Each number is 200 + 40 x the weight over its row's rms, rounded and kept within 0 to 999. Layers, rows and columns count from 0. The size before them is the row's rms in percent of the matrix's.

# layer 11 MLP gate, 256x64, rms 0.423, rows 132-168, columns 0-63
093,278,205,202,195,150,209,177,133,237,127,156,210,252,239,151,209,216,252,251,210,158,202,236,217,204,183,225,171,185,222,212,292,208,134,243,204,206,242,138,128,192,133,170,270,207,203,202,199,180,165,196,201,170,200,268,162,137,236,243,165,127,164,172,236
100,229,222,172,143,244,244,184,168,281,212,221,218,251,252,277,212,211,231,193,177,148,164,201,212,211,273,183,132,162,212,260,152,217,199,195,167,251,222,226,239,237,106,206,241,251,170,201,151,208,255,130,196,161,252,194,153,191,174,228,209,292,213,206,210
104,156,194,267,217,208,170,219,315,173,149,252,226,217,223,174,202,178,274,199,212,230,109,237,236,268,175,220,212,240,225,167,205,177,171,238,180,221,228,212,155,145,194,199,248,178,222,267,197,151,218,196,218,131,240,186,137,175,249,137,255,244,225,235,171
093,227,239,228,242,186,200,227,165,261,164,180,178,174,255,252,191,183,168,205,187,173,176,249,229,202,254,198,313,230,195,278,183,230,224,245,143,192,148,284,235,156,233,189,283,165,226,217,204,195,249,180,239,161,254,220,186,205,196,117,151,165,205,227,142
088,241,132,179,256,184,148,150,208,175,136,218,284,162,215,251,184,156,198,147,221,178,179,195,127,264,225,201,252,193,180,199,286,220,221,225,153,185,163,178,115,236,180,178,208,206,215,175,222,245,298,207,158,178,182,197,289,208,218,222,158,217,187,240,205
115,201,244,161,159,206,235,194,183,167,161,197,214,272,166,206,167,166,226,226,158,194,199,247,213,202,231,174,156,253,151,168,162,204,191,221,181,166,232,116,195,294,159,274,186,150,216,229,198,175,169,168,203,142,207,215,224,245,293,226,245,135,149,164,296
088,179,141,219,203,201,186,188,186,198,184,192,136,150,246,195,224,162,295,307,165,238,193,187,138,296,211,202,207,243,197,164,257,150,162,159,176,228,213,162,186,231,239,198,158,228,201,153,225,180,113,211,130,219,130,175,196,174,176,154,218,198,185,191,266
092,220,200,141,190,156,219,130,115,227,153,226,176,249,168,138,185,159,226,197,148,167,183,189,175,209,147,238,193,203,208,179,306,212,168,281,185,230,189,169,188,164,212,189,236,242,237,188,227,136,145,223,263,161,197,239,234,105,210,153,239,188,243,186,236
100,245,301,209,177,215,267,173,174,153,261,188,270,159,210,259,251,176,207,125,149,185,206,217,232,137,189,177,207,177,165,212,154,196,202,226,172,152,153,262,237,199,171,202,153,205,193,248,208,171,228,210,198,190,150,288,244,199,119,241,168,163,138,190,221
096,201,184,225,248,114,132,183,125,243,272,233,222,258,160,201,219,139,177,195,153,253,143,202,230,194,269,192,187,182,217,223,151,182,146,194,266,233,234,185,231,247,143,172,161,156,228,130,201,179,167,158,221,193,206,205,227,159,258,241,259,219,257,206,225
104,183,194,161,177,171,137,120,157,160,139,195,149,212,171,209,225,219,260,279,219,138,209,182,207,191,131,214,198,237,202,237,295,174,197,229,143,158,186,159,164,204,265,203,124,216,301,166,199,167,158,176,199,198,228,234,234,163,210,151,161,175,178,188,166
103,229,216,181,119,215,228,225,233,191,221,260,105,248,253,153,262,149,214,218,183,213,161,183,202,136,263,129,199,167,252,214,197,242,214,219,199,188,181,196,157,205,186,160,240,277,179,235,132,207,169,158,199,229,231,201,233,154,167,210,101,232,206,190,135
103,124,219,143,210,159,283,187,186,192,179,201,192,217,224,161,240,223,259,125,144,200,276,227,220,234,218,210,210,211,189,249,146,230,165,248,249,196,174,247,189,272,161,247,225,218,213,234,244,263,199,146,258,238,228,226,146,121,189,195,206,261,184,237,240
098,279,193,144,217,161,215,135,235,302,134,180,217,223,142,186,208,158,203,184,195,198,161,241,228,113,195,186,218,225,216,201,197,285,197,207,244,240,202,232,213,227,167,211,160,148,244,253,231,225,189,224,161,150,171,253,277,224,147,245,210,239,212,130,191
105,221,154,159,221,193,250,104,174,248,236,217,236,210,174,203,187,156,235,240,103,195,267,163,168,263,231,191,193,190,151,191,273,156,202,251,168,192,136,247,123,223,128,168,172,213,248,186,192,199,162,186,197,244,160,157,228,219,226,193,186,252,201,130,211
115,157,170,224,222,262,177,153,172,191,210,249,172,252,190,185,201,246,281,260,194,285,194,213,261,272,221,284,158,185,177,233,181,180,122,219,146,149,202,228,233,218,193,225,269,262,213,213,230,186,138,221,170,167,227,217,169,248,180,184,129,191,197,169,248
103,252,274,207,222,196,207,234,240,120,246,149,248,237,136,155,162,165,186,202,170,206,153,214,260,229,186,165,178,181,189,232,209,211,125,247,225,159,157,195,193,293,120,231,256,223,196,213,251,142,165,179,225,180,259,200,228,141,225,204,195,249,139,220,203
088,192,222,204,168,206,128,208,238,189,222,168,170,223,164,216,232,201,180,145,224,224,230,260,197,224,229,158,202,133,246,155,169,251,229,265,193,185,220,214,229,189,109,293,289,131,219,174,251,196,199,181,235,150,244,232,144,120,213,203,187,157,248,221,245
106,224,233,191,225,190,257,215,189,261,145,264,221,210,218,228,138,100,157,227,212,152,204,233,139,279,184,213,152,212,234,233,183,279,256,197,228,281,182,249,160,162,190,208,198,261,208,194,232,147,243,212,234,179,190,286,190,175,207,165,151,205,185,245,187
094,235,171,307,279,194,211,176,162,177,229,172,180,257,183,144,237,255,164,215,166,205,168,195,172,223,250,227,152,258,259,236,191,158,180,274,217,237,203,195,177,204,225,148,202,128,232,227,195,231,156,228,168,154,262,161,134,242,192,163,238,258,193,169,248
104,160,204,256,173,189,195,131,158,152,188,229,105,196,186,149,197,247,186,207,178,221,169,177,194,213,181,179,226,214,116,130,264,153,173,239,190,212,200,177,135,256,122,256,255,191,198,189,123,165,160,187,261,163,169,200,233,133,230,167,220,249,166,230,181
115,210,220,179,153,208,214,220,196,189,157,205,213,216,162,209,237,171,260,113,247,225,219,229,238,198,222,150,149,178,88,224,238,199,199,200,163,184,232,205,234,165,210,199,224,299,167,202,303,163,161,139,268,149,229,175,252,143,268,218,191,208,193,161,209
095,253,209,243,283,237,214,202,216,260,226,174,195,235,156,188,158,141,196,260,155,145,185,163,146,231,175,164,225,191,141,187,160,242,149,164,171,258,188,269,232,213,245,215,181,266,173,148,199,134,206,156,210,124,210,189,102,215,172,222,155,198,193,184,233
103,162,232,211,212,144,115,286,224,187,187,216,146,232,292,202,251,191,221,191,229,223,273,182,228,165,145,158,120,222,150,193,213,160,220,201,205,255,242,228,192,184,115,190,233,197,219,208,160,223,199,153,258,131,139,210,202,207,191,127,232,197,188,171,171
094,185,137,226,198,224,229,186,177,181,210,163,229,200,186,226,193,207,229,232,190,170,134,128,192,229,212,164,234,202,188,238,251,164,207,227,163,258,89,241,242,289,199,210,188,232,160,131,252,181,168,224,197,90,208,215,248,182,209,214,146,195,201,197,97
099,234,212,206,168,190,268,216,198,160,234,211,248,236,182,227,226,177,250,155,179,223,263,259,271,254,170,216,157,206,267,227,159,205,215,201,220,173,199,232,161,248,128,253,198,156,202,219,258,235,155,125,211,164,163,184,231,155,294,270,182,277,216,210,207
104,295,126,198,209,199,187,209,227,187,147,174,138,158,220,127,213,174,177,222,238,218,197,217,180,212,272,186,212,211,256,209,211,196,177,216,244,146,161,160,246,190,158,258,216,218,229,162,260,155,165,202,236,278,288,225,176,197,244,303,187,142,192,213,207
104,194,129,185,206,191,243,114,140,288,123,127,190,254,260,112,237,248,211,203,170,272,181,208,186,248,184,200,169,198,189,167,225,188,225,224,235,296,262,201,193,128,149,146,221,166,220,218,170,187,190,191,213,220,192,229,225,176,165,201,199,227,205,205,208
100,195,217,276,215,212,185,247,158,154,182,230,177,290,226,182,112,186,152,233,179,178,192,185,305,209,201,188,165,153,177,211,207,131,190,278,255,174,232,218,225,218,224,171,251,206,245,184,203,140,173,184,233,242,186,187,116,197,179,172,248,272,257,227,205
093,224,259,206,197,164,184,183,57,124,215,188,210,253,184,226,184,121,201,242,170,168,214,137,250,209,214,213,274,233,227,163,218,204,167,222,187,196,132,129,164,222,203,247,196,160,262,225,191,192,162,158,219,198,226,268,234,259,200,210,206,181,204,191,263
087,228,217,192,280,236,162,128,228,215,165,214,208,231,333,175,202,146,215,229,263,192,210,272,209,196,144,195,218,241,237,265,228,209,254,219,220,201,175,178,235,169,159,212,199,124,232,183,115,188,189,198,203,159,194,253,162,254,226,170,170,168,251,183,238
110,157,161,235,196,245,150,149,154,143,214,201,260,235,198,242,217,194,208,146,210,231,159,190,194,172,217,117,137,134,114,212,219,108,211,168,224,226,265,283,191,140,195,174,220,225,213,225,223,252,174,169,238,133,194,201,234,186,237,174,171,165,163,181,243
101,152,259,182,215,244,293,97,146,196,141,224,215,131,192,187,194,120,183,219,256,194,229,193,145,175,247,218,205,247,162,162,186,248,189,211,173,207,254,189,179,207,134,188,204,197,230,322,180,197,188,234,171,189,201,217,178,238,189,187,178,202,157,131,223
108,179,119,166,197,126,186,185,243,217,233,195,129,208,220,271,202,207,232,204,167,165,157,119,276,216,251,201,140,181,252,235,188,215,169,179,199,200,163,146,238,193,197,193,214,190,212,161,256,215,150,244,227,156,197,221,247,102,203,172,151,240,223,133,137
098,119,186,140,221,141,205,129,177,227,172,179,228,276,199,247,193,237,201,148,235,245,202,214,185,224,202,234,144,253,145,245,285,224,140,208,213,213,202,183,188,191,152,195,182,209,215,190,189,185,257,175,197,181,202,260,162,198,326,147,198,204,192,219,283
106,147,238,188,256,162,256,202,235,181,127,213,232,248,228,175,235,206,240,207,174,256,249,229,249,294,208,231,173,227,140,161,135,206,198,247,219,205,161,207,269,223,203,173,202,230,208,226,281,216,197,259,139,167,218,240,254,150,219,253,209,256,161,230,247
100,143,181,238,205,183,202,187,175,102,144,182,235,265,251,175,288,193,247,234,199,254,187,125,113,167,238,180,201,289,221,217,244,172,193,181,249,173,214,209,178,240,204,256,204,163,218,231,218,199,201,150,241,203,203,202,225,214,149,237,249,153,126,174,166
# layer 11 MLP up, 256x64, rms 0.41, rows 132-167, columns 0-63
112,168,176,187,189,171,280,226,194,191,179,237,231,204,240,157,207,118,175,199,171,241,270,230,163,204,234,236,251,216,207,248,256,207,187,191,184,186,255,197,215,110,217,134,195,223,237,290,253,135,159,170,190,151,151,225,210,183,249,204,186,160,297,215,153
111,231,158,205,166,218,204,191,201,243,192,182,225,172,144,186,207,193,154,199,211,230,267,240,200,258,173,221,193,254,225,152,253,173,141,142,253,217,172,303,107,233,113,176,223,260,188,215,265,184,179,231,247,177,192,198,166,150,238,223,204,115,225,162,225
111,173,203,174,192,172,167,165,153,266,225,199,285,203,239,204,104,230,162,199,185,173,174,166,155,251,270,166,252,143,214,243,168,180,192,164,232,192,142,216,201,240,224,142,224,232,123,105,216,191,224,289,195,178,174,175,167,260,190,232,205,173,205,224,235
101,215,198,171,217,189,138,195,249,153,191,125,223,202,191,268,135,146,193,244,259,221,169,219,163,186,221,194,223,212,198,225,209,191,80,130,210,156,116,219,198,143,153,185,179,175,174,218,193,271,157,158,193,219,143,191,207,207,270,193,218,111,209,172,183
098,198,237,202,260,255,250,182,216,181,192,279,191,161,249,138,249,145,179,254,218,197,174,120,132,192,159,160,182,246,170,239,227,209,200,168,190,250,239,175,252,192,219,239,208,185,233,179,165,216,144,275,231,207,134,116,219,164,175,217,252,184,202,120,202
102,180,197,187,182,178,170,220,230,226,174,121,158,290,230,136,202,282,167,235,249,223,225,183,134,167,165,238,155,225,200,224,207,219,162,284,226,243,204,187,181,184,279,250,157,186,193,249,230,241,137,219,267,167,206,174,225,220,166,254,204,125,239,233,195
090,130,131,221,189,250,253,240,210,229,179,215,229,193,154,218,134,147,230,174,193,184,137,180,212,207,261,232,170,185,156,199,161,208,243,158,199,156,190,242,184,183,254,253,136,184,224,198,121,192,156,143,215,149,249,204,139,274,144,170,179,192,186,125,150
098,196,162,170,180,170,283,203,193,166,194,248,205,196,237,222,175,176,183,138,242,171,224,259,202,193,202,256,169,179,190,102,156,208,240,172,239,216,215,152,242,260,238,133,226,152,145,177,254,213,153,221,238,101,199,179,180,194,241,276,126,147,193,193,212
104,164,195,234,256,136,182,232,227,198,208,155,257,228,168,144,218,244,219,206,178,237,183,182,161,281,321,153,191,232,245,167,237,201,208,181,156,248,221,197,142,196,274,184,241,154,127,282,240,239,180,212,244,179,160,238,198,187,163,204,223,175,166,203,243
099,202,203,156,248,193,203,263,208,176,225,177,204,201,202,172,268,229,220,260,231,204,228,203,162,220,231,244,227,191,156,138,187,204,283,229,172,225,118,220,209,261,127,98,122,225,201,257,202,181,287,169,187,166,214,213,246,213,169,207,199,167,264,139,180
099,189,178,182,203,131,189,292,187,230,147,189,233,156,241,168,213,193,169,179,305,188,182,266,250,264,210,264,179,141,243,155,134,247,175,204,215,155,218,183,189,169,136,188,276,160,216,195,245,148,213,184,202,203,145,179,166,239,206,163,130,186,218,225,176
094,221,313,243,168,197,221,206,192,230,200,229,126,140,221,180,207,207,185,178,182,177,182,229,130,201,247,208,227,211,177,172,161,196,171,244,168,264,178,144,254,196,156,275,185,225,209,294,175,220,140,168,143,155,168,126,130,172,168,237,150,177,196,181,191
110,177,229,256,139,134,252,225,248,159,239,168,162,192,234,169,221,213,204,191,236,227,205,222,168,124,177,230,214,198,123,136,177,263,220,227,122,105,168,261,157,153,194,182,195,220,177,228,151,232,208,182,171,208,251,168,248,125,163,230,196,243,188,158,173
093,205,216,162,168,208,227,179,232,255,179,142,228,224,210,159,272,127,222,225,164,191,190,272,264,160,223,204,209,156,145,240,158,197,198,175,213,230,109,115,164,216,246,226,165,229,179,171,190,138,220,212,242,263,272,164,175,153,269,139,176,191,208,231,200
100,201,169,156,259,135,255,214,258,191,162,268,209,185,229,234,146,225,191,297,239,181,246,163,195,279,131,185,217,178,242,209,223,211,188,186,226,202,225,210,265,196,258,98,231,154,253,178,268,200,214,252,210,234,244,184,211,238,254,160,202,207,182,207,181
103,193,222,131,177,260,153,172,186,255,180,155,245,206,188,138,271,203,231,219,166,259,172,215,190,179,142,151,212,224,219,202,204,214,140,165,226,223,123,222,200,165,152,140,286,133,169,190,158,146,136,198,184,234,247,201,203,272,163,191,268,201,246,209,187
112,230,274,174,227,261,120,245,151,240,171,238,247,173,196,205,191,171,182,197,116,201,90,190,176,192,195,218,187,194,247,227,220,283,213,240,221,183,235,206,169,201,195,204,200,231,219,208,181,254,286,151,148,184,195,234,273,192,152,170,184,195,112,186,230
084,126,183,131,161,198,166,192,185,241,193,212,225,207,166,232,204,179,205,145,164,130,220,176,138,159,280,234,214,246,255,248,171,195,247,224,273,183,164,145,222,223,154,235,231,133,226,226,245,180,233,136,257,222,170,165,163,175,248,249,265,235,197,251,195
106,289,226,192,167,132,181,239,195,104,160,249,179,122,211,236,236,225,174,205,214,259,157,224,242,214,215,283,180,186,147,185,252,172,206,172,225,190,260,160,204,146,190,200,221,235,184,236,230,222,189,197,175,193,203,259,262,182,312,229,202,221,176,202,252
105,106,135,202,179,234,163,205,141,154,155,160,211,143,244,151,240,254,208,169,144,184,134,208,148,245,167,230,159,229,262,225,203,254,234,221,256,155,157,222,251,182,235,229,228,218,186,231,221,183,206,219,190,173,161,197,230,208,176,258,169,174,182,108,265
097,227,171,145,169,257,163,176,164,175,219,93,271,196,156,205,226,122,212,169,184,194,231,183,162,250,230,234,206,236,268,200,180,230,169,209,198,176,239,213,252,146,232,277,221,167,223,193,165,149,156,262,229,237,141,263,185,195,209,184,249,191,198,158,123
107,176,152,223,226,181,203,168,221,211,178,141,247,147,209,171,177,239,188,235,227,228,180,143,211,303,181,214,154,225,217,224,200,237,253,244,211,264,253,140,249,204,131,177,247,149,271,272,254,238,175,241,190,207,232,151,200,162,141,166,150,135,198,209,184
094,155,328,185,212,184,179,222,210,221,277,208,213,214,259,180,133,236,223,237,215,176,255,243,273,249,149,228,149,208,194,222,206,217,176,174,195,223,156,240,149,120,174,199,214,206,177,200,214,185,157,247,230,198,224,155,233,152,215,96,191,179,136,226,195
104,131,222,180,195,168,166,239,183,191,293,194,176,225,232,229,193,191,202,283,178,232,133,187,161,252,212,213,259,275,178,161,175,190,182,184,269,131,192,158,166,172,189,141,241,235,204,154,132,218,169,158,144,257,217,166,164,149,194,156,245,232,258,221,173
095,217,203,229,215,200,229,163,169,182,126,188,240,135,166,122,157,217,214,208,212,168,174,134,191,265,205,216,128,214,113,111,141,235,183,122,218,130,143,199,251,168,206,150,212,194,228,128,219,178,185,239,219,220,237,199,187,176,178,256,237,160,191,215,178
096,225,203,219,141,247,182,212,139,224,245,168,284,168,210,261,177,135,247,216,196,125,242,181,210,180,196,206,253,189,183,220,212,237,234,167,138,257,157,259,218,185,95,220,204,176,200,269,140,224,222,182,198,170,172,143,128,178,192,182,242,237,153,156,184
095,204,174,209,226,133,205,186,141,192,215,228,237,189,177,181,271,187,126,255,138,230,213,220,145,260,176,237,171,175,185,266,215,179,274,213,257,263,154,261,209,214,255,204,260,229,224,262,176,215,275,223,197,248,240,218,140,171,151,197,205,177,210,162,265
098,218,207,143,185,244,195,184,204,258,99,277,141,206,200,213,168,174,154,170,179,151,163,175,153,154,263,160,228,133,216,190,183,249,174,103,186,241,188,191,228,294,198,165,206,143,200,217,235,168,221,164,201,238,205,232,179,217,194,272,191,259,217,153,200
096,183,190,215,216,160,256,184,254,230,185,215,207,193,231,130,163,192,200,242,192,173,181,185,272,173,194,233,265,227,211,236,304,248,171,176,202,192,236,143,162,179,192,203,223,93,186,168,197,254,231,188,192,245,168,163,172,106,130,251,158,176,173,256,153
102,191,264,294,216,260,235,188,199,215,229,199,174,198,90,158,218,216,157,155,136,175,171,180,220,170,188,246,166,247,149,191,240,153,211,193,231,181,158,207,249,268,184,210,225,189,196,226,186,119,223,201,215,193,232,217,287,139,189,159,206,190,261,279,221
097,186,159,167,224,94,180,196,170,183,242,242,278,176,141,198,211,142,213,258,225,205,248,188,151,202,204,211,167,223,200,126,272,209,200,209,128,242,195,158,171,277,271,242,171,203,186,221,106,195,237,210,221,171,235,156,178,213,242,181,206,132,207,214,169
099,225,300,174,242,201,215,226,210,150,116,172,181,181,203,169,159,162,190,278,208,244,218,269,110,191,277,199,206,158,169,167,191,199,115,211,244,193,211,217,230,178,185,213,230,143,172,190,192,279,237,264,235,179,205,192,218,133,186,141,198,159,220,180,171
100,189,216,147,229,283,135,195,249,195,204,251,147,202,149,214,240,198,184,257,128,272,196,240,203,98,204,225,186,221,246,280,205,218,217,187,149,132,125,250,189,186,212,180,224,244,184,217,210,161,172,148,220,200,202,134,222,204,226,243,191,204,155,146,163
105,201,216,179,185,239,168,174,209,224,191,233,242,147,216,232,270,137,190,217,174,234,251,222,207,205,268,172,273,155,282,268,206,130,181,160,187,236,236,186,218,232,187,167,166,208,165,197,196,262,207,244,202,227,200,265,255,178,150,244,150,159,208,318,219
096,197,228,188,168,200,193,275,265,243,208,219,193,297,210,119,271,203,221,146,180,104,189,182,217,127,215,168,123,181,237,229,198,230,191,247,178,224,156,104,202,210,196,220,200,210,172,235,137,241,160,259,177,205,175,200,250,228,173,221,207,171,171,159,225
101,186,161,285,228,189,192,159,240,165,237,199,224,185,123,220,201,230,255,168,222,216,257,174,149,245,267,192,126,202,180,138,140,259,163,241,168,192,117,233,221,180,195,129,191,150,181,223,259,189,190,159,158,185,142,132,181,245,207,196,239,214,223,237,166
# layer 11 MLP down (transposed), 256x64, rms 0.415, rows 132-167, columns 0-63
115,137,245,133,183,217,205,227,204,228,159,182,198,179,210,171,229,220,225,211,184,283,212,216,218,218,228,233,244,152,178,307,251,240,203,224,168,153,204,221,215,181,157,185,208,255,172,193,202,166,76,150,202,157,199,287,195,161,182,128,228,221,222,156,139
109,135,202,113,199,154,217,215,149,162,182,111,139,192,169,220,163,212,221,115,181,165,181,169,209,143,188,218,203,189,158,258,174,148,136,146,218,251,227,184,263,248,155,104,156,202,177,244,176,191,180,175,175,214,193,246,216,226,171,185,191,232,132,182,184
111,262,170,214,179,137,265,198,160,249,191,172,162,205,259,188,172,208,275,165,178,220,174,150,156,224,214,181,244,217,168,302,197,226,230,254,247,216,170,191,252,177,210,154,229,241,182,158,144,210,160,209,187,241,172,181,232,196,141,257,301,207,181,232,128
108,255,249,193,177,179,219,119,174,164,195,287,181,229,193,269,285,179,212,171,205,153,213,219,189,161,238,198,171,196,183,187,172,219,196,233,237,172,187,199,190,152,176,178,189,152,214,230,219,262,167,146,166,261,221,165,222,215,307,249,176,140,300,198,248
095,200,143,180,122,269,221,136,256,195,249,161,222,241,165,175,183,186,222,273,243,190,205,136,149,143,201,176,262,255,279,163,179,155,161,245,221,138,182,185,248,118,233,183,216,226,169,190,241,183,195,227,150,205,178,239,223,187,220,240,231,234,247,216,234
099,169,151,156,191,255,191,216,184,174,237,175,152,194,196,159,183,245,212,242,220,256,255,154,195,171,142,219,173,164,195,263,145,215,232,141,208,226,199,154,202,199,200,178,221,163,205,197,247,143,195,238,223,298,193,237,242,205,315,247,208,200,210,159,87
099,174,151,220,218,171,157,162,192,169,132,224,272,195,187,132,172,229,212,221,238,215,243,159,148,200,164,236,165,179,208,216,199,263,265,190,197,274,217,226,166,119,141,244,205,182,266,262,211,148,239,149,166,256,177,175,189,159,229,251,150,178,252,138,211
104,164,193,178,190,208,163,230,134,211,169,211,252,224,212,145,226,256,210,219,354,225,160,229,253,242,236,173,178,196,251,160,240,250,260,180,167,149,197,147,174,174,274,194,147,197,250,172,176,185,199,162,203,203,139,177,203,189,132,225,148,212,236,183,210
104,199,281,204,188,142,256,219,234,155,177,148,186,140,210,290,228,180,227,190,172,182,238,199,178,218,162,227,173,148,153,160,184,229,153,135,150,149,216,266,221,210,222,213,172,245,233,225,227,153,206,257,103,141,204,232,164,142,227,235,233,204,236,258,187
098,226,227,269,181,144,253,271,180,232,253,228,152,157,162,175,221,221,274,250,243,188,187,224,151,239,161,265,227,231,248,153,232,203,174,175,207,165,186,174,222,146,171,184,125,242,211,212,246,200,288,234,204,215,259,148,242,247,211,171,133,169,198,157,195
095,191,180,250,203,184,226,183,183,131,237,170,245,236,197,179,229,279,189,194,185,183,194,196,179,179,224,163,179,259,176,251,209,241,197,209,172,171,166,108,221,184,237,128,196,167,235,289,174,226,190,278,209,215,199,217,209,207,179,178,200,168,205,361,249
084,205,189,123,224,185,130,221,225,249,228,110,242,148,195,232,177,118,210,181,187,253,194,264,149,191,179,167,222,218,233,168,209,244,120,266,120,184,207,222,157,217,147,142,210,180,307,224,187,187,191,211,185,228,226,179,151,181,208,181,168,158,203,218,232
105,176,204,247,141,189,129,139,229,256,222,145,177,202,302,226,170,228,160,198,122,276,208,122,231,177,261,178,219,168,225,213,228,247,238,241,144,184,191,180,134,172,201,237,143,171,194,208,173,189,209,200,212,195,147,279,211,169,200,155,136,188,177,204,185
097,115,228,128,166,208,246,202,249,215,171,174,273,198,191,225,235,247,215,156,209,219,281,170,211,220,209,172,209,215,261,137,177,223,159,222,224,235,118,183,219,160,159,220,143,200,235,166,155,253,250,151,184,156,173,174,290,225,172,148,212,268,224,193,192
102,228,238,141,158,217,177,182,202,302,245,247,168,201,151,219,173,180,196,160,166,182,197,130,201,196,207,208,261,205,192,219,148,135,216,185,209,163,207,209,168,185,240,226,169,223,226,257,107,168,140,270,176,227,206,201,233,318,167,148,193,200,247,250,233
098,155,114,186,200,235,259,241,252,282,191,205,160,259,194,255,186,219,192,214,217,213,138,203,217,202,208,199,218,202,201,173,180,165,208,283,248,214,148,259,156,220,212,175,200,201,196,198,194,183,264,225,191,157,312,205,275,236,246,201,177,200,146,112,243
108,209,224,203,260,180,230,201,89,242,189,221,201,211,183,226,215,158,142,208,294,154,239,238,192,206,189,143,171,217,221,173,206,177,176,217,247,196,217,165,222,229,112,225,250,197,206,159,165,194,198,161,186,209,360,213,187,232,222,153,213,213,223,149,166
090,228,262,198,143,138,203,212,175,91,127,134,229,234,117,186,233,181,200,242,228,167,200,181,233,217,210,162,208,164,214,188,173,229,219,237,190,266,256,127,128,247,225,142,180,160,154,224,203,192,157,187,207,252,136,173,184,206,170,227,246,180,230,161,210
103,227,213,204,114,136,190,226,207,202,260,166,147,203,148,240,195,192,177,215,173,251,159,211,341,252,213,202,232,175,194,212,175,159,169,168,191,181,245,219,302,143,178,185,214,235,267,190,222,202,226,212,168,170,207,189,146,187,196,183,208,199,258,289,235
096,182,162,211,255,215,161,158,225,219,175,183,272,266,133,211,177,177,230,227,214,169,214,232,260,166,176,112,231,199,186,93,173,239,230,242,141,224,208,154,249,220,160,185,164,213,234,185,120,214,177,206,162,218,158,290,252,219,175,254,208,238,212,237,211
100,170,166,201,228,234,198,192,251,252,183,142,168,210,328,181,227,171,130,249,172,155,161,214,231,177,236,170,167,223,190,177,224,136,245,175,199,177,217,141,182,202,245,179,211,191,217,130,246,229,199,284,224,155,241,207,196,220,243,283,187,141,205,184,270
105,197,220,187,249,183,254,149,215,231,273,223,285,230,130,186,208,148,169,265,136,249,215,224,240,275,195,221,251,182,240,180,196,120,165,234,232,241,243,204,248,181,193,217,177,147,199,227,279,165,264,177,178,175,261,229,214,196,149,210,180,204,248,164,213
096,198,212,177,234,186,195,163,293,154,230,108,191,162,149,190,225,201,179,204,249,125,216,145,152,121,213,185,207,181,181,178,245,196,134,216,117,189,216,187,171,128,180,166,207,169,234,222,199,146,126,152,193,232,195,235,191,255,254,244,202,235,169,145,159
096,206,252,264,214,172,227,231,195,142,236,209,148,155,165,245,238,209,199,217,278,261,178,207,161,105,211,225,149,337,152,197,189,214,171,167,175,221,181,245,142,230,273,228,213,198,179,192,224,220,143,186,200,184,223,135,164,166,195,140,201,198,183,192,221
101,225,205,165,157,292,184,237,262,217,197,190,268,194,143,202,216,177,254,223,232,162,201,147,253,224,201,184,247,194,294,208,143,242,220,203,243,226,114,217,258,199,184,161,186,206,196,216,223,241,205,217,99,243,133,143,204,175,178,214,152,175,208,257,231
094,253,264,176,228,120,239,238,231,226,258,247,206,231,141,227,173,192,141,186,167,158,155,168,239,263,229,223,156,236,215,156,196,185,170,197,170,260,250,103,202,155,140,215,236,219,265,150,191,227,229,207,245,224,245,147,162,227,192,207,136,219,174,161,194
094,113,196,190,228,240,239,218,240,213,133,223,227,273,195,199,201,133,222,219,248,125,213,173,287,190,132,202,180,187,197,117,188,193,214,161,191,171,243,150,214,280,145,176,117,225,195,238,190,215,237,212,152,202,222,217,149,242,166,196,212,246,261,234,216
092,189,210,167,176,189,215,225,132,230,158,203,118,253,227,154,227,161,174,193,168,187,267,210,280,255,209,164,254,158,132,234,149,208,153,280,195,166,166,192,183,177,247,252,232,168,179,202,164,197,246,187,153,187,180,234,216,187,237,196,66,206,197,220,218
097,224,221,167,154,210,255,164,210,209,170,198,189,219,113,177,196,227,213,226,178,162,241,187,192,166,208,163,168,251,226,234,173,142,200,182,256,188,157,148,94,251,148,246,208,205,220,225,163,178,136,159,130,279,125,210,245,236,196,171,264,188,182,270,222
103,222,198,170,205,178,167,249,66,176,270,154,261,153,238,167,167,222,156,245,198,207,171,171,272,252,194,236,223,244,266,193,207,175,166,211,205,205,176,213,185,216,216,200,149,218,192,228,263,185,235,219,162,144,244,247,82,205,211,210,186,180,249,178,215
106,217,275,232,222,248,232,275,247,239,204,166,168,133,337,256,247,251,181,220,192,198,281,164,163,152,201,236,200,197,188,193,165,192,261,206,192,178,209,268,214,278,196,183,211,215,187,171,227,177,270,241,203,202,204,229,219,202,209,219,188,186,153,161,142
103,195,193,194,274,215,173,215,238,238,211,134,180,214,226,183,219,213,188,124,207,150,217,198,294,207,138,172,161,172,122,228,205,178,215,114,208,215,246,149,191,265,284,104,161,170,145,217,243,272,151,224,194,217,197,239,186,173,231,183,219,207,214,219,203
099,170,176,206,172,187,131,226,184,172,203,173,235,144,156,238,173,178,176,227,224,157,171,231,189,200,267,196,205,272,215,235,155,262,159,301,188,184,159,111,204,186,189,114,165,176,164,231,224,141,115,151,182,165,208,176,139,255,148,204,166,199,207,226,199
103,167,203,205,222,173,159,288,153,259,179,223,166,218,154,169,214,267,196,224,220,153,250,143,153,182,168,243,250,173,251,196,195,178,167,195,262,235,167,223,194,269,155,172,187,176,152,146,134,200,209,251,239,192,166,193,121,255,152,243,189,216,128,145,229
089,267,215,254,286,235,192,251,224,210,165,249,212,234,112,212,184,204,200,190,118,177,145,192,159,205,182,193,218,245,175,203,251,154,120,168,158,204,252,101,114,216,232,207,192,169,194,239,189,180,182,156,219,186,166,227,141,268,231,204,209,198,192,222,236
104,216,163,233,249,262,207,207,126,147,260,189,248,124,158,144,167,190,253,215,128,206,160,221,218,116,210,258,160,261,154,204,230,152,208,185,211,160,205,176,206,200,211,275,197,259,230,201,144,212,196,185,173,237,154,261,210,166,212,210,147,218,209,130,165